{
  "num_hidden_layers": 14,
  "hidden_size": 128,
  "num_attention_heads": 4,
  "num_key_value_heads": 4,
  "head_dim": 32,
  "intermediate_size": 448,
  "vocab_size": 8192,
  "hidden_act": "tanh_gelu",
  "norm": "layernorm",
  "norm_place": "pre",
  "norm_eps": 1e-05,
  "positions": "learned",
  "qk_norm": false,
  "attn_scale": 0.177,
  "bias": "all",
  "tie_word_embeddings": true,
  "parallel_block": false,
  "init": "normal",
  "init_std_qkv": 0.0575,
  "init_std_o": 0.0,
  "init_std_up": 0.0575,
  "init_std_down": 0.0,
  "optimizer": "soap_variant",
  "learning_rate": 0.00457,
  "beta1": 0.95,
  "beta2": 0.95,
  "weight_decay": 0.054,
  "lr_head": 0.00398,
  "max_grad_norm": 2.0,
  "warmup_steps": 200,
  "schedule": "wsd",
  "decay_fraction": 0.606,
  "decay_shape": "linear",
  "final_lr_fraction": 0.02,
  "batch_tokens": [16384, 32768, 49152],
  "max_seq_len": 256,
  "doc_mask": false,
  "train_tokens": 141400000,
  "max_steps": 4555,
  "dataset": "wikipedia_en"
}
Each number is 50 + 12 x the weight over its row's rms, rounded and kept within 0 to 99. Layers, rows and columns count from 0. The size before them is the row's rms in percent of the matrix's.

# layer 8 attention output, 128x128, rms 0.136, rows 51-101, columns 0-63
089:57 53 48 59 40 54 64 43 49 54 36 48 29 33 32 56 35 68 52 56 63 59 50 48 75 48 41 56 34 52 51 42 38 43 59 43 39 24 65 47 52 65 38 36 61 44 46 36 39 42 54 63 70 62 47 67 29 48 47 58 34 31 60 81
108:47 68 66 77 41 44 48 45 56 28 45 42 57 53 62 35 55 27 49 34 51 63 51 68 50 61 42 45 58 53 51 32 62 54 42 45 43 74 55 56 41 64 74 39 61 59 64 60 55 46 74 45 48 58 17 57 63 68 48 46 52 47 60 74
110:63 44 35 42 73 40 55 23 70 46 63 53 54 46 55 58 51 65 51 56 60 70 45 44 29 47 44 62 42 45 60 61 46 56 47 52 56 48 58 70 41 62 50 70 51 36 47 45 45 33 59 45 60 50 58 55 59 40 72 63 40 63 56 38
088:39 55 61 41 44 65 45 57 63 53 24 43 63 50 32 49 37 28 46 51 50 37 58 70 37 40 38 50 48 43 43 52 41 50 53 71 30 42 47 62 40 55 43 60 45 51 64 45 57 49 47 62 43 60 49 41 73 64 58 60 63 56 33 34
094:32 54 68 27 37 66 36 49 41 62 24 56 55 39 41 33 66 51 36 40 49 42 53 51 61 63 55 51 22 63 53 26 61 55 34 47 64 63 50 47 43 58 64 50 59 49 52 51 48 41 61 65 40 44 60 52 55 47 45 32 49 55 46 50
093:56 51 49 47 55 58 50 44 76 58 65 43 48 69 58 35 59 60 40 51 59 51 41 40 57 58 60 71 47 65 40 44 22 70 50 32 44 47 38 37 45 81 40 59 50 44 60 49 41 51 27 46 31 20 64 42 58 45 58 84 60 49 47 56
086:43 45 44 45 54 38 34 31 39 49 59 18 47 61 52 45 33 29 41 43 71 67 66 53 51 59 47 29 32 39 47 48 74 65 51 55 50 40 49 40 35 44 46 49 51 44 70 84 56 36 52 37 35 42 47 71 26 49 44 46 53 63 43 57
089:35 52 46 60 39 53 23 50 29 18 41 44 55 61 31 46 67 56 32 34 55 37 69 45 61 48 62 51 46 54 56 56 69 63 35 58 35 60 40 40 53 66 41 58 47 45 35 63 49 61 49 47 61 44 43 47 46 51 31 50 37 56 59 62
103:31 59 54 62 45 60 64 49 80 49 44 40 57 35 60 53 44 53 50 57 46 42 52 43 45 54 56 46 39 42 21 52 63 53 62 49 45 52 49 57 48 59 57 56 55 62 44 36 43 60 33 67 36 55 61 49 32 39 47 29 40 50 49 54
104:57 51 59 45 29 67 47 59 56 29 59 41 49 43 36 58 37 59 42 70 42 81 21 46 71 51 46 65 63 60 57 32 42 70 54 55 35 48 61 31 59 57 44 42 47 48 60 43 57 39 54 40 35 59 52 39 62 60 43 41 51 26 56 57
108:65 36 63 47 61 49 47 43 42 43 53 27 31 69 41 42 69 52 50 43 48 57 45 55 35 61 54 45 32 69 38 46 34 50 55 52 34 42 51 40 40 53 48 71 70 65 50 65 69 41 24 45 55 47 37 30 50 38 51 51 31 37 51 38
097:42 61 53 45 34 39 60 40 45 30 40 50 62 43 45 44 43 53 34 80 65 61 46 68 44 59 68 64 29 60 56 40 30 45 56 45 54 51 40 59 35 36 55 75 59 48 35 41 50 36 52 59 26 51 43 54 53 54 52 39 34 48 56 50
103:40 41 50 66 37 50 58 55 30 59 44 41 60 25 65 36 47 55 62 17 51 35 54 63 48 42 49 60 61 55 37 52 61 40 63 54 43 55 45 35 59 52 62 43 28 60 46 33 43 54 38 34 47 22 32 45 46 76 54 53 51 53 46 55
100:39 57 38 47 43 60 38 48 67 43 43 55 37 35 63 58 76 55 68 65 50 67 63 26 63 44 23 38 56 52 47 37 54 40 66 58 65 46 59 66 41 56 43 48 30 51 41 46 54 63 63 41 56 51 52 56 43 49 56 31 44 35 60 61
107:58 51 43 31 55 43 55 42 38 61 41 54 64 43 44 61 53 51 50 69 61 41 59 39 75 63 65 63 43 38 27 47 62 48 45 57 42 61 52 72 48 42 53 56 55 59 61 78 51 51 48 46 41 49 26 47 64 61 45 51 41 30 59 64
096:53 50 46 49 35 31 46 63 46 45 65 68 38 59 62 37 37 72 53 59 71 39 40 61 73 60 59 44 47 62 40 57 42 34 56 63 62 57 54 39 43 63 40 42 55 75 47 55 51 44 46 68 42 55 44 41 32 59 43 42 48 41 45 56
089:61 54 76 30 48 73 53 58 64 61 56 43 45 61 57 34 61 35 57 51 34 65 50 35 46 27 43 60 45 49 42 50 43 52 57 55 37 50 59 60 61 39 55 54 43 46 51 60 58 46 58 84 63 54 38 37 65 52 37 51 66 47 55 43
100:66 50 51 38 39 57 55 36 47 45 37 87 33 63 60 28 44 43 47 60 20 49 53 49 25 62 53 75 38 62 46 55 65 45 47 65 58 36 61 33 52 58 62 48 61 30 49 56 49 63 37 48 58 69 55 46 47 37 48 56 45 49 36 47
106:64 55 73 64 56 54 67 33 51 57 53 45 54 50 52 44 54 72 69 44 56 49 48 52 49 46 37 42 61 52 59 80 68 31 48 53 30 46 62 54 47 50 64 64 61 43 58 55 36 39 56 47 44 61 59 60 47 54 40 52 56 56 53 45
116:71 39 53 44 72 53 53 51 39 66 59 48 50 53 43 72 51 76 26 58 62 58 56 59 65 50 27 33 59 60 49 46 37 51 55 68 51 60 36 49 66 42 37 38 66 51 37 40 43 60 41 47 78 60 56 59 61 36 42 50 41 68 47 51
105:39 53 68 46 60 75 58 60 43 68 50 44 49 50 57 40 57 43 50 50 33 41 46 22 51 36 47 65 46 50 51 52 44 56 64 67 38 41 49 53 67 55 53 45 55 26 73 64 50 33 52 66 47 51 65 53 45 39 45 29 49 71 46 52
091:37 58 70 68 56 37 46 50 31 64 47 64 53 42 44 65 50 61 63 46 49 64 61 60 47 53 39 52 49 48 50 69 58 23 63 51 67 49 70 56 59 43 48 49 33 78 47 45 54 50 58 47 49 59 71 55 47 67 38 62 61 44 40 53
097:48 55 38 22 37 37 52 39 43 43 46 58 41 56 34 49 40 59 50 33 38 49 31 35 58 28 41 67 50 56 71 54 48 63 39 63 40 60 57 50 63 75 50 51 53 47 50 52 49 37 48 59 53 57 46 59 66 36 34 40 55 69 47 43
107:42 48 65 57 65 36 55 44 41 23 44 54 40 53 48 36 36 48 61 49 41 36 62 59 48 48 72 78 47 54 58 21 53 53 30 55 72 59 51 56 53 53 52 41 50 67 56 55 44 57 54 29 69 46 36 50 28 39 33 46 53 51 59 43
093:56 33 47 40 32 38 57 53 36 44 43 59 49 36 55 34 35 48 50 42 44 17 47 65 60 46 59 56 37 57 27 54 44 66 48 32 20 60 48 50 52 40 44 50 59 54 58 59 28 64 39 38 42 58 42 41 41 39 44 47 54 58 32 59
104:40 55 59 48 49 32 53 65 39 56 49 67 51 44 29 48 65 37 60 63 32 43 60 70 47 47 52 36 58 57 50 71 42 52 62 60 54 40 45 53 65 55 61 37 32 64 60 47 45 56 46 68 56 47 36 48 56 61 58 34 42 44 46 55
101:57 45 63 70 40 30 55 49 27 27 58 35 24 68 64 37 67 51 41 51 29 49 52 49 70 27 61 61 46 40 35 44 40 70 45 50 47 43 42 61 55 67 55 47 59 60 53 72 63 59 55 52 50 62 40 44 39 40 69 37 38 53 49 65
095:35 56 29 57 55 55 46 62 50 58 41 50 41 49 65 54 48 62 39 42 45 40 49 42 71 55 48 60 39 40 52 67 49 49 52 51 73 39 54 46 38 53 29 38 61 56 62 71 42 52 59 60 49 25 31 42 60 63 48 36 53 39 36 47
101:61 48 59 28 31 53 46 76 45 55 44 36 68 52 45 48 40 46 43 57 28 65 54 40 52 46 53 53 56 53 47 47 39 66 22 47 27 52 44 63 33 45 63 41 44 54 63 44 58 52 42 55 41 60 50 51 57 41 57 56 58 45 61 61
109:49 54 30 51 39 52 34 54 66 43 33 67 72 38 69 64 55 68 56 57 29 53 48 69 48 56 44 24 40 74 27 57 30 63 57 44 49 63 61 56 35 42 51 52 55 59 47 49 25 60 34 45 43 49 61 23 53 27 40 45 65 57 58 45
107:66 43 64 49 51 62 41 56 45 59 47 29 50 34 55 64 35 58 53 35 66 36 47 50 55 65 81 52 45 58 70 52 59 52 73 66 73 51 61 72 51 45 46 67 44 55 26 47 76 71 55 44 46 60 36 49 42 60 38 55 57 39 57 51
091:65 40 59 47 71 37 41 71 52 56 60 60 43 48 32 74 31 36 51 58 53 52 43 43 39 52 77 68 35 57 52 58 38 35 53 68 56 47 62 39 52 40 53 54 47 45 61 40 56 49 42 43 49 42 69 44 53 49 40 41 59 52 38 32
096:52 33 57 60 48 51 52 77 47 55 59 51 70 61 48 51 47 55 55 34 83 44 52 53 28 80 59 37 42 44 51 40 58 48 39 42 34 42 32 50 67 38 43 49 47 23 58 52 52 38 64 63 53 53 32 66 51 42 43 34 47 60 56 28
093:62 51 24 41 46 44 81 42 42 47 52 48 44 62 37 29 62 53 60 43 47 32 46 54 36 50 49 59 64 53 18 51 40 57 31 41 54 49 52 51 35 42 63 57 52 51 51 41 53 42 46 63 32 57 18 36 55 63 46 58 54 46 47 50
097:48 53 56 28 65 55 55 58 52 46 45 48 44 59 30 55 50 43 79 56 46 53 43 65 61 53 43 51 55 45 48 39 52 33 47 40 66 32 37 50 47 51 57 46 35 44 65 64 53 47 43 49 45 53 54 39 34 64 52 62 65 54 66 42
090:44 64 43 57 53 43 37 47 16 63 51 48 72 42 69 40 42 51 56 62 53 73 49 56 22 58 45 58 54 48 55 50 36 47 58 55 47 64 58 55 52 58 22 56 55 35 56 45 56 64 59 58 45 66 57 52 44 57 79 44 49 38 47 35
106:42 48 48 34 60 55 27 26 47 55 50 47 60 58 58 63 70 28 50 50 73 22 48 53 43 31 43 33 54 54 47 56 53 56 48 76 53 54 48 54 62 60 53 52 42 64 27 65 49 46 64 64 53 51 54 34 60 54 44 61 68 61 50 33
100:55 39 42 27 78 42 59 53 37 54 47 58 57 48 31 50 71 27 42 53 49 42 57 69 68 46 68 53 46 52 45 79 53 38 60 48 30 77 49 25 60 43 41 63 43 42 57 43 53 54 46 55 42 54 57 53 79 63 61 52 40 45 62 54
094:40 65 60 54 51 62 42 22 56 55 53 53 30 28 53 61 43 61 60 66 74 36 56 68 43 50 55 42 69 51 40 63 59 48 36 57 48 44 76 55 61 53 41 47 54 50 51 49 52 63 50 44 45 53 59 50 55 46 59 60 63 61 43 40
102:63 39 48 25 68 41 35 65 47 81 39 61 59 53 62 44 54 57 54 36 49 58 47 54 30 54 43 61 45 64 37 44 24 53 38 64 41 47 42 60 27 35 51 49 47 43 59 57 49 55 35 54 56 47 68 58 57 28 58 52 44 50 60 37
105:37 55 34 39 38 63 49 42 60 24 40 52 24 63 61 66 66 61 45 47 50 29 44 50 50 57 51 24 58 47 37 56 38 72 29 45 38 45 48 58 43 45 59 49 44 69 64 55 68 62 48 53 46 49 55 59 58 50 56 61 56 54 39 43
113:69 43 54 47 49 42 39 70 75 48 55 34 42 55 56 52 48 56 58 51 63 60 48 43 50 67 47 57 59 37 34 76 43 63 48 56 57 44 44 60 61 49 66 53 55 54 40 50 76 49 59 67 79 75 58 56 68 42 45 66 44 48 51 25
090:32 55 57 39 41 47 52 42 42 33 43 68 69 54 53 47 51 44 49 68 32 60 46 66 54 58 33 39 65 46 58 41 32 35 65 60 43 50 70 67 49 49 58 36 51 49 44 76 33 48 47 43 40 60 39 58 56 39 47 51 38 31 54 59
098:32 54 51 58 59 32 56 64 57 49 39 68 55 61 70 54 36 59 45 36 59 52 50 51 36 77 63 59 57 29 47 64 64 49 53 42 31 28 65 48 51 29 56 60 77 50 37 50 43 47 42 50 44 56 31 37 62 58 66 40 38 44 52 49
097:56 62 51 60 76 58 42 56 51 31 40 54 52 58 67 55 65 40 52 39 63 60 43 40 66 54 34 59 32 58 51 24 35 58 36 34 56 45 46 51 45 64 48 51 39 55 42 65 54 60 54 63 52 43 46 28 30 65 60 40 62 43 63 65
099:33 56 39 52 41 58 50 57 75 60 65 56 55 62 64 50 35 31 53 53 46 43 37 58 70 60 56 45 52 50 48 31 64 53 55 44 21 51 34 37 46 50 46 52 33 49 53 58 56 52 34 30 43 52 27 53 45 53 51 37 42 63 47 56
094:42 43 58 53 56 40 67 50 64 49 31 69 50 41 66 40 33 65 50 78 35 47 68 42 48 51 44 61 29 59 33 76 42 51 47 60 69 40 45 62 49 44 41 57 44 49 58 43 41 45 51 69 49 52 52 32 35 37 42 31 57 52 59 57
100:37 31 61 55 51 33 49 45 51 47 40 60 63 77 55 58 45 64 40 44 66 62 36 52 27 46 45 47 50 58 34 43 48 69 32 58 22 50 54 54 59 44 42 46 57 39 51 42 57 28 53 49 35 59 50 59 27 32 77 58 40 46 57 45
119:50 44 59 49 42 53 52 51 56 47 28 47 29 58 53 51 32 44 43 48 45 46 57 69 47 41 44 57 54 49 29 44 64 59 75 36 50 48 56 15 59 46 42 86 42 28 48 69 45 61 33 59 53 54 47 47 48 38 37 59 46 54 43 51
098:45 60 26 55 86 39 44 59 58 55 62 62 47 56 37 43 43 49 51 53 32 53 49 43 50 37 56 72 44 47 39 21 54 58 54 46 53 61 60 67 50 27 53 54 36 25 40 66 44 49 46 47 50 46 40 32 40 50 37 43 54 42 52 46
089:52 50 54 46 40 61 45 40 68 56 60 55 46 37 31 39 56 45 53 46 54 54 35 49 50 36 41 37 58 40 47 62 32 19 47 53 30 54 60 56 48 57 63 35 56 34 66 41 40 50 60 47 50 48 44 55 38 41 34 61 35 54 29 60